python train.py --num_hidden_layers=15 --norm_eps=1e-05 --attn_scale=0.177 --lr_mult_qkv=0.4 --lr_mult_o=1.59 --max_grad_norm=0.5 --schedule="wsd"
Each number is 500 + 40 x the weight over its row's rms, rounded and kept within 0 to 999. Layers, rows and columns count from 0. Numbers have three digits each. The size before them is the row's rms in percent of the matrix's.

# layer 7 attention query, 320x160, rms 0.054, rows 317-319, columns 0-159
077:530513480412478484533428489473510517493480516530491508538583532586495502508542525522471504510552398554431385479519471460479478484520547511507526511504498512508498549449506537489492525401455485575474504521487501546520447524472476542546495505508455545507551525486472407492483516433499443527555532437485529537521550390523531483434505483508459484526533566448517464501511567471497558502444611540457562429460547540470513559551498461503497541484531450520517511499491445473461454467496524
078:540529460489455465471440550471464483505554458578469542475441503467581500440502589469480475442514476499524592514505443555537523458506486575428518506554520539548424470545505530489486524478475468530473502547520446510528506514508480441475497410466536512572496497555455487493519542505519468515539514500522421446437498523482514478502514429521485465465470472552566505503506521462516532497487588473448473468528492490557499571533492456520517463518491422581507533413506517501499477491509357
063:528529560568524442470476529414517418538488478444531528520537499493472434568567503557554515507522514456531413558494549484410546517522531480486486473462456516507537493523462411542545518507472548461551407443467577550538481471560449568509502488521495482496533484476524521568439522505491455483443470561467466496576510543467445500431490492564457498466503521457471524445507534521465549572530505508499491499503537528455484459488491503503502505459461573530551429488535483442479557473447525
# layer 7 attention key, 320x160, rms 0.0451, rows 317-319, columns 0-159
087:494482482524474524410502450447470546562480498556511423488534520458506473488524465522518512476539457503534466489483473496540487528500539545481535534488492496493486369480485532526530598441490483561487527467517509551462457500418527521523497465475480565537581529509381523511569486496492416502522525409474504466499485498501507498454548475452479560432530514500477457521528533550502533509510520504528495450491525528479510525517538443422317461532483496452505499522467498535475492531555444
087:518511558541500442453470490550474531562537440441499530446509485492512497504516505570546481503494445560530483570510445550486526413501384519484539469498463514513550503492560477328548466527460501466512490526512486476483478504507472558526483401504533500496528475432471465508516537537462553488468506502485526526453498519556513518535446441498496494499465448531488658410501466467528488519472509445488507518526466486512435578472510497489470514490480581525493524459468544536485501490485466
077:533528510507481543473498528523448500593464479484452519539520517533466599495498491459555515424482430452497517435521478548491548426490505512501458499483533519544442495568487577499476451529459482551520473549471568508525567430516482471492457519579538494506442469533542530435509436494548459462480475491491463472417555513422564527498600531518562438528513474455484554446524518566537498552521493448534483477514480438505534433509490548569488460502448445571530456521470476536489479501495472
# layer 7 attention value, 320x160, rms 0.0366, rows 288-319, columns 0-159
098:496466533549508494531492571489491524500543458557526508453489496509522550556485512524543506526554517570506512552506532547496418464497505467546541481445443506531484520440524461495540460558526396493472551506487465459540440459512509463626468582505529469478483494516515487453562525511498500503475627471533488430559490503541532576517418522623466523523503527448504488455532405483530528534506456481532467522507488513511482479444522417478487472474511494460544533535568492533421499511513513
095:498504446586527476525494542458553488485510476488392482527522533492557471468468472547504459503531525554499532538526520481536528519571474586519449483556512482506470498480542555507546445536412519501491520531529478544458495522628420455501476564442538468504502524482513574528517473519454454528505423552545539516511469487467518526460456396447512582459484500512511520450575412497502474499523448485492502503468518496461467503552541542495480544508441488489414495439436468482425495473456490
085:508481471493434444529461477474499515475572413518563479537393498452479450531518531503512490517450467552533502521465433490420483517427536438519520501558561484503539492490475457455520500501529501481531475510561489509479523537528473549519528572543541471525489522488525471577471579533483531477460548475443500512417515519474570480603457493525457456488490496539387541472549410452532515500431416489577465523501528542515490502469511481499489447500535451574486482463517576476473486534516499
093:519492560561452533500547540532486460520442486534509483490476462537449531490527545451438440469570532487494525531515582526631497453559529417544532500437457457517502535517532408508529523509585532439482599515501507520496474416542499522472470462514518493502532462510514446520492542522477456454574547519539524510528474475453483513520502452513472531526473499344472498503455536564517575482436481511536459484474511485440495493496505520537517545507504533482589536550485502487528520526526526
097:491490513513459523447473572504464476501547492481490479517523492535516528449498561488480618549518437475550512513430592502502505527524526463564508475458564467519474461472484525504501503503549330515447540436539463453501602497506421487459478547462481525434485481490528510464465503471524536479586502496531514514485484492509546511464457515592515516529552545444533521541443570512497504439443587520507545492508534483480483546495519551500526499467490428522546526510515530553417534541505508
088:529481524587493470500509468453537484502525637555462437507567503476507507535492428511503515498526510498517553577539520508511435485462507491512470456423546556493497492498485485549541512528530515461439554457515475468439458448483527589474506458536464497512454450476519532505409480537480541520469463503489483501520485570420570540487490487496504460585505474548552540532568541513459486497449461556509474540546461499505519469517490448545488510595527566522494408533464491497511485378488529
090:558474513554520468490476425471474449502482576533613472523479565486496423473551557488551464496462485491448540530517520486450471493457469413527501523559457529523498491452495506473515496476512539489508492512555507500454477462432442525528456428521559525543439423496527514520495479559506541508460448497501492489532520539522569554483493455540510500480546531560496547480517498461439492438527443534488420571536526470473394509484524578509513553493476486418519439468481514413554456566468511
100:430475548499547487465464503542468518503522496540611481513461520456471459517496530446535545521511433506519499471463486517567421520516476451515567484458512475450526515565480501487506437459468548470499434510521498509331614537513469509459510485517543493466466440470497460415514540558486527493441475433506456497475605521479587449448483486569461556495628533473544477456485515532507523476473530498518470541463474483523472509476543551499504484510503516509480531508491493495520504532509504
099:487487541417504504488487333498523418466478510517500511427536485472476435522528568543532440486515518559526487451496496500446526444500472412502430486457466517484518532491539524520530516469499598501426535437506465529520472507489473541516550475485550473464479518484497503604541534543495501458491467497521466558473522476416579513515521521555517442544431522631488488483505500523472504481484480497526472526487537497461550469481507537486493523482521502422525511504504531491524496566490383
095:493491517492504501502567485515498510475581567468509412467527496537514462529500505470504384525507519481553514543532420464484535536584495559507369483450520518590467487522585507503520482508512490511411464490507504506514564472508534461477524497487486514466522373511470474481451516441496474422528456497513514609478554507509545537473481499470529550517422527406522488488581580538506486479438459514562506530506472519528499437494504469517512516450490513475461474521546504476517537447481502
095:517509506529498552485538552523551491508570542487413474545526506499515478485519482465493493490556557445540442499503525432472474521503467491465479533522555595540489556519520508523516455429506435547505488481500548542511569462557534501413502526442504483440502492514451508485500527435555464473514458536553479505469452492520461477499466452463530516517407536466499569562523523509474451449506519469476561481549537524451404456490533474458487436472490451419481471426548572493478595561586521
098:550531471559512561514529523513467470484456522470414524514517502525553474447462536543493589488528515465470563453526553506483528551516462534461463530657517475529428493490461590544539506483445544516584568514479473515482532485540420486486477415442427502492466489481509493560462449444479456472609470522550518502498541453446458515445475494474496542472482472475500525504496534548508471552445502451449491494485530528476544507485479531499492583565432539492480480452469474534496510510525508
088:431515438476487526484524540521438456481509444461501561559532482494560523548471538387513528488489447549496584502500596535563554512489485528525451477442500375540424525548498502438517525471499500486492533519508551465465502570431509474495516538443536484505465490519551491467477467485471489512463530450525463451475450583492513498426519511580510483489567480531458503610492512471470528509551475529476523495530511554454492526536518488543497537504444480473458494469514537505413519415493562
093:520515482520478571508421553548483536495567424479502501496447504512456476499500498446418530491476490560470475491559462451536479496541490445543482538504510536524523464494537498478528489449475516510497515519516572486508550488547467480597469521586477487483520506573440499574495439530497449562497512457591475517514506490533518467622445523570485509520542476508412466509477476510427517526482513483497454514481489480508523533459507489489546516478566508414423547581542463479404440569514451
099:463513482458430525493537400512540550512454512470474512603519555546547502461507465424477506482484512388478520465565473472462525500499475599513447574415514524544493515531463540523456492557473435482524467447470486503452494472488506445475531538509533469551519547504477492518469511450511556540504566484441467493450475469514402501497542515416511551460442476414546470554551535553475513480501453521479568501553520462504552470508485488484498528561496535513428438538525495515508513476467554
089:512511448502459517518486465512491545510438567449516458512497503521536499502461453524520472431510464468516496488455477556582516518453506559414470510550551515462476513442544550525457546494513516537466514499510497517579608455568508491527489525447462529534525455522529540524430570623464483480481507493511489536464521526530436579495479480496479494508496473493525476500549412535543445506522522549512535513498526473483507532375462456461497506411422475483496390502508508479540497489399510
092:526438462508533527477438493475546497478466522511495479503540555458428496556523512558458474489455482539490470556479410479560529487549524611463517447541506485506445493469481541485522505491447515512558495503523558508508494538526446417539502555511558500501487526422502543497471374545536502540574460558485544465450456504511468476518530474398583490501435471537491489553506455466504544434471482486549491470461482437454517475472497464476510484479476502522476549508494486473393437480558421
100:469454583552504487525433406526469503440530534442506498512498487468536363498518495596518511516512475573475573494506520592460505493538480505519424452465488541453601499493568475527470525467520497478449540495513476423504547502474503564461517481490511456487469434512491564531517524573484577516436481518439501523457476564458512545443447504652506473523514517505498468493494449480461499523486513511529460552501533497459519483487530504532473505460536522490526513554455476443491507533495503
082:503516436513486474498494482416523509437539499527504538466465496465511565531504490535458568474490468580470497495549532477472482498506517424554555531618431514476585496494484495514456478499444573430495560557526484451478449576529476507509527470527470494537468479458543539565437445568503510575506536539486563416483550509436540579488543446550533495537533558614492500515468488480548489497450518483494491493483498509479507498537460485565459460472489564510569538505449475483499441528495477
097:471490537446496528507505474502511461544473576502555546425485508455430472504443569588488553564456510487511488507492471532506502446421526464482490519445524516473451520482516476476517494548585478438441515470475537374513546515501538479493499469513461500527550460495535475445495480496527534483506509504443564471551532492490483459511521510500474503523536523587575514484439486524532503574521440556512527498542464457442506523438476466473472597406519448479485465544474455534617514432528517
104:457536479494481474520567646518535459457530463526518538494505513490515520570511498473525545493466473473513516441536550472456466480478499462528563424430568481446407527532411483461523513490482448489542479463494432515504473459521560569526425459499406505503515512546506475551495534419473463537539568531470509495432539467438435474475482471493533474520499519543516476515578498472547480522456447467539513534501450478515489475466506430492486475515463516445549433407524498501437541510532507
101:454466518539518506481493494522477479522449451510493492537455478486545518463498501398554514518448477494523429524516508554515512435411501438506573598547512485467493508462506531474453522421564498475506498449583492479490577453461460416520518416508560568500553432510527469502506649505477497427525422510555438524494493525459597538473523497510538467468538515486469500493524529535546476457537571474500506506502545526473477494482497463476532573479468528491491524472496472505574535473497508
090:575464506507500482466494522493430468522586502517509463423432512548530468597523505463554531459543473553565429620577566494493475581452492437507557457541427507511478510506516549482504500471512465473470496453561502526449520479489522525596459521496480514507497448471536524492499520541494550491444507482508562514541484483520499492549424474604532528495492548516472508470506421516572524517540471533491509487502459570487482509502583426474535460462506538507568505539526535502435466471521499
097:416533465532544503498558502482430496480528522526490451507573490448589470619555531436458450526540539435502488494488544498561496487504499527470449467417528401493500510517457440520518533557541520475502414531504513530400533408541487521512495447523501473570431477486484446493510524499515526578457530548569458482508468491591446522439555453536514481436506474444491588521521486470442562545489502514506477482484484507524474465534518503486487474479517497532499497507522463500503487433484538
090:537456455510468527482445494511515504508430476474515532561455517504497430496451548398554547529535561449467435474536509476450549487564472486479553529474441402546513450491478417466494514536558530464581501483581494491495526436454436473479524502528479488491486527541485507501539478436488480484478599480525544470492498444494508502527523473440553564501447454473449501424520415522515530501504517508545508527491440486448526511433516540435531474509420518483453453423532476446447532472496541
088:505493574504498511500414488517510413470484505516524486506473548499482420454516553476465477522519490585500482535513514452553512490533491439476527415545533529516582505502516484510512494505479605435523477539593492491475526470544465557576476473502508514468443498468492537503519424504551488467474542477498466537465544536426658496499506545573481529511519554494486545469528499461537474457471478571506456478464501511440557472481519534558495445544485538478488577489468531482426504542526420
084:513497534451495480465456496493454553465583509511517478503523538492465604518535480550529461472473492560495451580557526497501475543502443576436502548450491501416564490496532521478414497531419474461537463556505536510475386480478501500518474471507500526492492516521466520511523537500497505526532506599477528560504489482406542498534497522489469550471460491543450476438536401467472476516502513536503511535546462491562473576573541496464518495511535497504456535598459557486415510538494426
095:522513528544568418510554449441461479467567454482474477478467473560571443486490475548520492430495565529536448510535476456479498554468497522508487444534570475489531486499527529515446522521460489494552459498511522557559467452439489445434491492426571532426476489565513426534498529526459543484491477545563533436523479489503471593470441446465461569464447498475434491482521596523533500535501528485512568505472503527505443561499518583551506478482455554443450483541498466523490522484464523
102:525498474487494484521387559522518515483465416482473469553511496548488416427489500595519494485527546489482454480493511504606445520571518472476524490635457541508634504448536457531483536486463553519513526519482465513487463462500484539460473526526501484422483532499487579478561488589476556492521557460511480489467534457482528516495485439402443520476541528535479507479523456580457495485482470483454504502454463507476547519491512517479501471499559491473524533481498572522560544530502525
102:470483499486489542507500466485575570491411480543446563455505533517486527393512499455444405526442480482449485477446487494539475472520493528480521443516434483490502531491486458502483468524527515467490531509445524514485350495523584535404432473507538485514484473478444503431505468487490488550526487504425506502514455458479463497524595459562479528529400486522502505506467488471441513483523590574522518477521466521492427524574513531532469523531530476509497576517539461544554508486497483
098:475537433453490470464510517534528463498521548486547504523536475528538527558462501415528476445540432481542535565530562529591512465453518517519434440437613447464479494498533474535531522556585569480529453473524481501470518488526533473481461491483534502574503405508515418523499489535454514549414489532572471487544443562492465514508567486458429526471510510517527520451485568466442515500496475494501522508565453465468468482466476536520525490496488461501507474453448536561510533396517533
097:488550422516476412478525478507493577469473486521469509547521517482535463525498483534505514452535452511425416530530533504589537512486528460491472431563552488517517485524501511510529517547486500448536475469530471500546465449567524547524520540517493512509466576522508610445490479495527584524513521476437534428493468518486468516545555482495465535471542531425514545441551396511457439534490475473500477529452497507523412500507525504457497487456472510511412512543458451462440455380520536
# layer 7 attention output (transposed), 320x160, rms 0.109, rows 288-319, columns 0-159
103:501547443465536500505493485543510584510494546445439431544494517455463461453491552513474503433402509532495528435500536483498555554464505511498534474521494513443423521506564474516394517523478574495531463507565496478559529519471584522471442374539445491523534540535484535498465495556542491501530447483521464547427436570434523519428464463470508506475474512513498506525466507561507536525524544519519471471518604527520559490477526540561468430490503557506472436499505476526533478477505483
078:522474514502480522495460477422496479459529464549520521507501562486490540543531496513516505546510443502512470470494434491451485533463629535485491541501444470498547565527448464604451543490499483481549517486433420477524508533532548478477518494513466559465502463558482470484442472422590520469463499429489447535491515516547559455517502617481493443567534631459504450545425534507507524480494499526498518436487489589494511446512465481484497499526507447537570479519515457509503499487466550
087:462488482461529467472468558514499510523476496473399492505560569500492468496520526515566600502513495450437445440519569478505464497516504498468476536463504489520482517518448485520450536512528506521433499463427456493506507480559507498490409438514528472508482500567478526459442443492527442523568420453538589556545497465583502542493459513522484540548511543480576468546459522532473502508488531536506476441510528497533515562561491469512505449451560502495481503486475384429500553592564547
099:490436499511483514537475457498477604494553465503544535488486477522475525540481528558528526551430494507477487489541478484492516536477438561460517477527535564455521463517563503526527458463459416445492479505543537552523497478439509488492572494468552488503504521456431546494542515524498506553407557522498418453385490571482489483523488490480396483443492506656491506441503472429459504539528494515523497479542492494516558522435534525532471548503513527478469490505520524567534500424446530
089:573569473437534538581504510569545552469504467481514518458449438479519489500501444521525413520474571444531493485573499550456546459536422490506561502532492541494506503497518499445447439537519576465492481555472553450518475527483571481470533467580493433491506499500437549522527497541483530497453529540541443486539444504486487482491538459428504534466486415513477588479558471485506453534554436456464489534480461447523501460471512528561505494504445586513479448486539433445551488499517476
077:461471470459437475489510502474491535514462475527557473529533614514464506476493520469479515557536451503521488522466462471492552510540531537501490511548488474558496546449480505635459566469483528499579531482518505513480555476501523472520446515438483485545464599510449474437598505485547460573457515414509551480496501468525482507473534558509500521428493610461461415498452469474499474448529505512546506426454542569510496518527443483423539549501488470448553535506516493477519434533501510
084:475490544479492491501513546488519493505487426495443512493502439493445542519514432486438593516499459520541488487474415493572513510510493554486503484501531525561600495567459533517492524513514478515507456438447523502477473495571461483550569581462456481514479567476475502478533535479514463510512525514533507580566478540573468508551516490496463502455499456489445500485487497526549546454415488448532594414405456439540473534524468386504414541522571515476476483490548521521476498475519487
087:512541515466472519501498489431565534463476441484484556501504415517531560524556407558509488493468541510465450500540522498503553492568523451507512495520444521504572555497518518520502570442542442467433547480434505527552467504450502554573474535499481415475496570532443574503470503545501436503544493561507526516476463454506505485550511455405492503486464462552537554511486481472451489471461397545511528454488522501507529549504476451521540553480507592502483432470460469491495508431576450
092:495419434482564479483534487567423497573516471499467518551536471526459507424497436467445565514506518522493487569473466495549455457484424539512528549527527547520515387506449492428477511537426439561495462532479573531418487420537510506551488525518472559543480486484531503468524495531465533507485517533440534543521487483585494517550475481537497553503523426497419470507493510527539480533508579473519534483497473429537457510501558430468507482514494477535514488478512515438424535508553552
103:517440488540495501590560452501519524543508516502472550484520512524460513531477469554515557526553478514505456519517496543441527429547472478453550556574477497492528457450413495511388545488467471509521561518531555459505455500489487622509517538514492499492465551430446485524545498493438503524440539490536525463532460506447534469481612561526423444464569430531452555472459483459497465521576512517502488512404470489482525484556527503510482500487463488479524445442538472535466466456499504
097:540487426483529542509504474501498509453563435575474473509483544511509561519451467595541483517489427456514445493562495552463490527535560448510511527475447360456503413449457489499464509548471530479486533486498532451536505483473513564481528465544458500500518479523522519488487466460465563484484500507513520490567538517544549470476553638483499524480572552500450490497472524539506530588531462531510445486496465506454519520540393521446479525500478438550499547527527438480463482514445535
104:496490528502467525517461490477493506445583483527569493480442491428525527574504457487488453524469480462581443479519442515536475525460560545497539473468500526503586484530457488511495466515566500476456536482499470492485456528551533424467562604515588533500522447545510487500514484477508562472390539508456407454476475528544507420564506471483511447509515561463476494523496515420510578481568425533481537473527459497517403471494517516511498515505527474547547561540497516527503502462413509
075:564481565482444524477481493429556528496500507565520466456521574502503490436529442551499480548472511475514473480474462461451490546536591501525505485575459546441571527503485550677532505501499509488562447507495476497536520505561505476510482514502520472479503493477412546519532528524524519477502561503536476501496496442482490458496505457418502516499476602464518458465469530483516489476472470465505491439485540554432469514449427519404484536519524569486569480505468449542529486547457442
087:472491453476569527483493496463447497508501498564473478495570591501529574487528580555503519486521583468510489447503572582504470545406558467464503495495447492482462492555499434473467527587497473472534513458500469512494496500460528516490469405528502557477486496502539508470496512514488535452524430500522524532460488536522550515481464469472472457491467535503609433528491452543492543487506533486502451415560605503502448470492486542499406412500512476479585502446483486500537571501520537
091:563468533530523436485528526514537493565518518503502544461493426535509514517520595546537542484491476547490526577458525525508549444473492440517501482527500463444462472489561525408570473450534514491474515564471542512508517506487474473451525509469435491470527474457491489540491501493495454501454488456509535420541567546474469512406581532491525497509567444524471509414578517430517518537522536474468409546402430429443444495510537520551479499454498482490455517514489553517506580543497478
084:485541514521492498538542505535500471501464453486456529509515422480514476552495551504541500536475531491552523549421540462443527450554477432494473477493464499482481461476466454450528436487520482540556449508497525479509409531440456503485535480568589514505516539473540416511515481434506537511538524466504477501584481481416541459529551529546539424520534479513410569538511581490457513503504510488482508495470468516545506395595548528463512458538507495592463487493424530511447424525545478
098:489474504501539489533456577493469420539542520484471539515545485492518517444463519492471500481553512494542517463514508548431467491457506485483497574462459493497476481547543424448428473486487549433554479540438449546494495470505559469514481532489441577468547466540503475485485545473479595462448478492546491597403549426570527513521466478510407479591446454486521469518465486489538461484485594496473582515550478542489498474494514474574495458518529432501539498522555496479528545514474564
098:508522478436534424495541474540472555542410467492498522496531457510442509452569524420517555521481562519521490543475499486542513404521452496451533506470463581575439502525478502491495540537426504520535496528532461541498517460519497465615430459509396528482446521495471457453537474524495460498550465454512453515531499525485494487570503540415529546465523470462454551548540523557538487533526517438499528454489485466628496461521559543485474496519527544527478477454501528470509495467506446
069:465492544501552503439463548602445485596510537410526525510502421506512479478508508471487505478536526443502486512482514507521561433454389536487525465453530516571494454479527510356537471492512511526504484506489545541459484446509514466487498512500515513520533486522509482457475496499476496489536483510511491527502449485549497494579450483507501482468448343451535536509510483512498519503504498503507514571535424415550485510510609505599429526515522526485483518473497579480515536499541503
101:512539460519428494539502548472487507423426538516502445534481504533486481440456441414457528470509519497500515462520480493520472546516513522490500504500543581543472529547464510534542512479456506553504467490569544466477428533428494464549500455519559492552461545481482513487566576522466503539500527513497521553472466448513400562520472410517512450455445513509406559481486462489472458475468508436516497525432523562576533539527440470463586472525499577477533512517517495445492454586556509
108:512490482494497511430437540526525555543498542502461422493434524481494525373447469544457466454498534427543460530507516501497510502435466503507495484498496470556519478431480516515503456533525563541457496532523565467468548474536452494393546495555567427533496520550545486467529468523492496478489484493503519468495467447559513475501477522537564509448478589511530483609415532500465511533543514543458436482510535530471494610477472487545494521480497509519477579624459504478503479521495505
109:494553485445462515471508532467532548476538490526494515484438399490508521587493496522519476557504464560484497505478458459485544545630536490506510439491529547499538457489452545519603527444546506539434505530509536504499425541515516509463530529484514444543511543519485542493469476490486548517515548541485475444555492524443444523533489517554517467408512485502503547434486509459451547448481419526531580502451426437555569469505466463476512457545513519496476446453483568479477416511514443
094:508527460442535523501513519540560550558497528441475476545573545433458454425510515520477493552494496496433566462420459474479582478521544537475477516547514475476482482452468453563382521505475566587518494516508516440542470519548561507500461453521512499519556530542473526490472507500496501529579517431578463551539416541458546497495524530541456454522473460472474464478477501553444512461456492499559450465527515495567529490518512482529439475495515535459482436419494479502532431561532494
094:540475563571444516473461461518576495551507482429482535491520432506461498443460460538516546550479419499555444529451570522453600480529479507439489544528473532416553454488501559497542518531494493423503494507459500516500538536459461562507481589445498482444474525466420545482473522543445454476515526456506530490441511499485525508549552522455467507558516404535515511492511507456553445482479426494504546537501461463411503554475553497538486559534501527480479475446518537532558532530514471
084:505447505465500499513526505441495534560503478534425496499514532504487493483567425584529530517434447525462548512484455541496485538455626482518492482527536537459470547582496559550475458453529466516441483505425495518509481506596487465519520533482561450458522489525434484521424509485464581513502513521500422551531506562501506466503513521529423460527536549555517452473441526413489527472437507490475493441474558486480447478480491537580496514491531494507492453510456474523522529627458519
074:479498457465526507505501445499477536534502480434522534535552466511523557535538413568498543540500555448532512487564439495519460533479483513522487512550459507521553542533482506470378456477524415501487531381403505538465491482591491491505458553471434478477510505526461489436513526559522517494506475499537535521522473487533544456517492481467466522510521405557497465555485482480449500506535497497492569513520530472545443510459561500557495510391491494528564468478539419482595530484516557
069:494443459495514543517535505399516403506436479549476490505507587501481490477533533504507516522553505484474555466490430513483476538497604483499482497510486476484419556483532515641568536497499463515510521451511456527504513513484517481504509500495460534479506516552541552491498478484507457476457463436500480497517510524523499504510451552502503489521498664513542428519452545591504536506500525419527484408513604567447516465490421497438501519518507428480501465489491461500482493490478525
089:542403472487489555534476491499550486593500482460461483489542455477478489537500483455539521588544444517457507498505477533485558476536464544472503517493505482475505519521492488539550462473513471531440499476510444479541424532637537574515583537517438492493524489426446576523449467436502483425518507521464464496490519549501511490563498592481458458547555470510548570456495480455514520503548398465517462489477462418526575482451575469506466490507542474481490463489513476528461512542480495
088:517511496495509537480499455516475452498467513470542532506492485523541526586481508470559440510467507501408484497506489525446506532465397492507513509497500457444468462557514473432563358485505422455430452466484506505533504478488506463464554464455508552496474492482566486535455485455568410515508471566488485527537508552530493470623512573492477516588482420525458521520534535496456510535506535503511496492612489451566537515519539557534489514466510476542468571505459467507507515549533519
106:485488530569498479545484468482446432497494540453554529520495467545448531534489501500472481470551494553450517540549470454552457517488435505510458534461538510502493500525570524531537477428439453480537488515529529562481531478419409446536580506431445559456519463497527485515512526480525495518481488570492510515418535537520460533486418541434468553501522498595510516498533492522525461523432498403510501540472435528475594516476458496502595562430498473446482512512489518439487531500453562
093:510473514610394560503490499432565518488511475508470467470561534510511478416486473535495528641458448484545469478464506453457546539541537520466471494556453512465580535531443519570513486455468452519524453477465499447528516505456469526486497533450504490483500589462445538484518546485485492491509553480498498463507540456470484457480522498515518461536545535485499452494481506472537459463503455532477492540483580541423566541457467475445569574490533591459491494522486503518564441550464483
085:496473535502477504475474530502545445591466523387530526481555462500536466552489587494515496499528504478570550469473540488451552471474484489492427477472451525511451503513531468473510449501534512440503465542465494506514480525514442472474490481493462504479512429501454442491475500478482427515577473451562494500486531487489475518550537562499559444545501431546496442540549543459493488475514581535480490522566495429519547431480548523565427413483541522526553489450505527553588513620498482
# layer 7 MLP up, 1280x160, rms 0.091, rows 0-8, columns 0-159
098:524496489516516452489479506474505532489499464532528516453529519491458499515475493491516518503448618501506491590532536427549473537482489504495471476582444509419540556562493389538499525540458429508448522500419542523539560470513529532495446395484431503501443483537504522503459499524537503452538493466476462554575427532512515458474455500577424517534529525528461454483482501428562527493525547501481513416455554527554489426505476530476462510488493453563520543538507511523517474484569559
103:522434537497526478513499495515500475521415521480458508469575487505449473523595536440466540579536474559552419540522542562502485437524549493447428459504429494479486466477552463479478546567480530454537472518493496505465457451463542475454462497397509565489466452530535430540477526454508466503506518445460579539557528583493501558437499474479559536543481485504483453550469485503508490530527502465454513454527572492543493551602476510456528471479487478553534490531528451428491484475527533
101:459520450490458463501544571485452476461532486516460491556561541492467549549467446525508457513443505459537552495575486428473524487502464483466437455501519544459535470477502402585582531442505446427450520420432464544517467488473526493475537544446453516491471488536495533453488486482524427552465509547510539542450513538523463463499524456468578497550426569505533479499491511505464517549567442570528498441539505522530536471505501449451525455481524526551542506524583519521446486554482542
113:560482495472511491535493530493496545454513466531483529488541513520452511474527520530482496542519541495498369585466556485497517543438547513497455472545535540557439502494454469536490495543518466502463529506505507531539479471496488569403427495413431562442483426510523524480420494487505573579519464462553468535449440518475460518484507482459551480542476526569468483527482443539551467575535474434504498466574498494605501513512495518481538495520416465501522462451440532473500552454529539
096:506574583530501546492486454464468417447573503544517552475463502577460516421491511511500506510481553477535513515495580480497476529463518390571454529557514614497500486534532455539552525463544405476521475473505470532483512508443531406480498493416522524479463472472476476507457603453519476509477461467542454574474511478481503439507486540514519502581431540450510498443493523474545491461489508492471597532546539512486536513508469502478472483472413552492502533535484497499513545507508496
100:526495463575430398508490530442495414491461534527480507453570502555552497492511567482540502500438433536542504525540469502491509470562550474545533556502500523500505495521504501496497547456525530514513438544512468478471497491445445479482559465496532451535514496465525516525508524450481421508526586544473422450519533496447499358512454492550519482467570511480516509475503474380465534479574555475447515498470508473494524494417485522486525538456485534584493534575518485541516463505437503
091:494522507529467421529532471476555488487492506538586469531520539519475386576426513550540493550484441469497409524433488467515463613505500540519445489496529459490457477590492424536519505488516453515472523518550536492535441544450471481553552456491509422462508507439442486431511528511536514505467497516474505511437526539490462478508501455532518521511481457561483562498487490478519491443486456497498544516430515539514481538478466410476507493558568465498479524526443454503419451466532589
098:540467441470489495514492487521441569466415500541466523495523461496433454530576492409436540576482524531482447443514527489565445544478543483531474412516515538506449582533481530484464554461441439561487493507485512541513511448510517499546478481444496547497488494540516466451445539473458440480617509433566494501504504488521520549453498508492552546504488497455511473521472529537584550507525466409481483478452571476561513508508493480471531554466460511568541459506440550504535439475508535
108:463606474460504548465448496517441488497519492446507552511536504548487538543448549430563564488533550418506536471461523504443439551421545476540453457527503508486405450472506445481514515530527548474485522511523431550500501507478494441514516541465474530526500494534527466451495562561550621499479430466516530574468469502483549549533439511482455476504565490468480461492506503573545527536500520489519568490529501533505534471450508481445533500437420435519489528548461462441478483512558513
# layer 7 MLP down (transposed), 1280x160, rms 0.0783, rows 0-8, columns 0-159
119:533532551618524479507499461586494510549446465525492543527450431517471481433503467496491441505504575540463514535526485533544607507432440460547539472544552538492490469558531427496516490549495477531516515377482541509509514553451514473517543445471479493430484519533468528504495505525602451537487471492472473513542444529516497486472421546507471459471489469615481499482482506520505513567497492486429548531475480510547471445483489499545485500411494444507480535514534483445552457461523520
102:481492435540476528561504549486528549456470490540581605467498585531480481455517481504452473457465482499498493498577516509520496488517466460470502506466509500470475524511422479531510505513469474475441522364501540501613475505538563527561525498518502485490535415550501409484509508523567458548445515537472470537543489452480528554547485421533481526485495547467527547435559475501479500532497471553528517418489493475537497574509430445469482525541507500492451475436433510495584498449505468
089:503457510528501486548519513583480569539497493470531515485415486460478470536558513468475470519481528446478573489483636464444533486470498485568519547465513495437489481489474556457511483520597457557485512505496515532500489518492524535510515489505534502527466388529480493462468623563428456441514485547477409537517446532457499538507479475508579485461498442459461526460550474486497530528563500427566510520511520484474487496512522454567505514437533476539489460510415503549452508528506431
115:543487539566489570465570493535512420508487439503507513536446456526500459529517529467526565558527437524512450490490562556538447568484486458563496503451509468543531483468454534571529487465520466509489568474494435488540543556553457502515531476444522501463454455532537514451475514502509473562470514477590453430430466525576540437455495389495520463491529569456517509464532495484522480475436543449517487498437478531537531513518503552508515461479462378542487448499480565514512529489498503
082:484500566395504503481423539507510490482489447529531487446463484596517460514524435445498540483549449512512543512483456518466506419513518517496524445482484513486539503506485457545492521499568532580475589530493478451516482501496542540573498486513524434469514420490539546497427513552438525486446426537506537500532536506538522462511447547555397489486507480523432507485569570495491526510515533417508421472458501446440554486472523611527528459487487532519495506523470464478502481559557539
103:485501546424528558503519505555543503473514513449425464510521494464501550409467568569513555472529534487447404478478472444524505457462481511485444489521510507442435524507487505511457453469483512482464563427461508488455490497503573488462495463520495511548497576542519475536500494472537416560523482542557482542570501486532583587488437483508490476587537502566500464520401495572487500482482502447521527508513481564478504536543526407532498469553458484476481492427436463512530543454525505
099:424540513505508433577456412474543578602433506444520488524499502527497466553560498544474491522449509487554427469454486433466476524492441510508431562470437468502500520527506480503462481539535502504510499614480473498488460509558466486444580525468517487532506529527506477554466535535522486508465476504513564485425557497499472487478496494493514527509464507480562501509527493511520469457526501530568489537434477452446447465559457469541545547505545529453402511513463435537443554561493585
105:457576500521519559481580435505569557491511563457515442522514476522534518487567464500489477531585529505574499509481560482507491531495465445496479516465437500479508514476487483505560512543566608432450509511572524469466469515535511515505567519500455468526488420543551465477515483524532431478398465534528508512499530517498495508511546467446510487449557403538484485470508473488437417490442402518548480482514484542477433439525543467513483497521542468420464468541472514483419488527491521
105:458510502535398446506461533510481525575430563543520447467501509575618513483485528533457466529452529534472452472530378511538478567490533547527536539481499520583485468483459525516441507517497486471484544578529501475476546570466479543503580580439486493507454520465502473511541517482482472528467497517520426466493559500516550510570490570501546494464495482441447450522438450501493600472504482519514481469465528457488494534461555448477483561513454524466466513479529490533484501544479435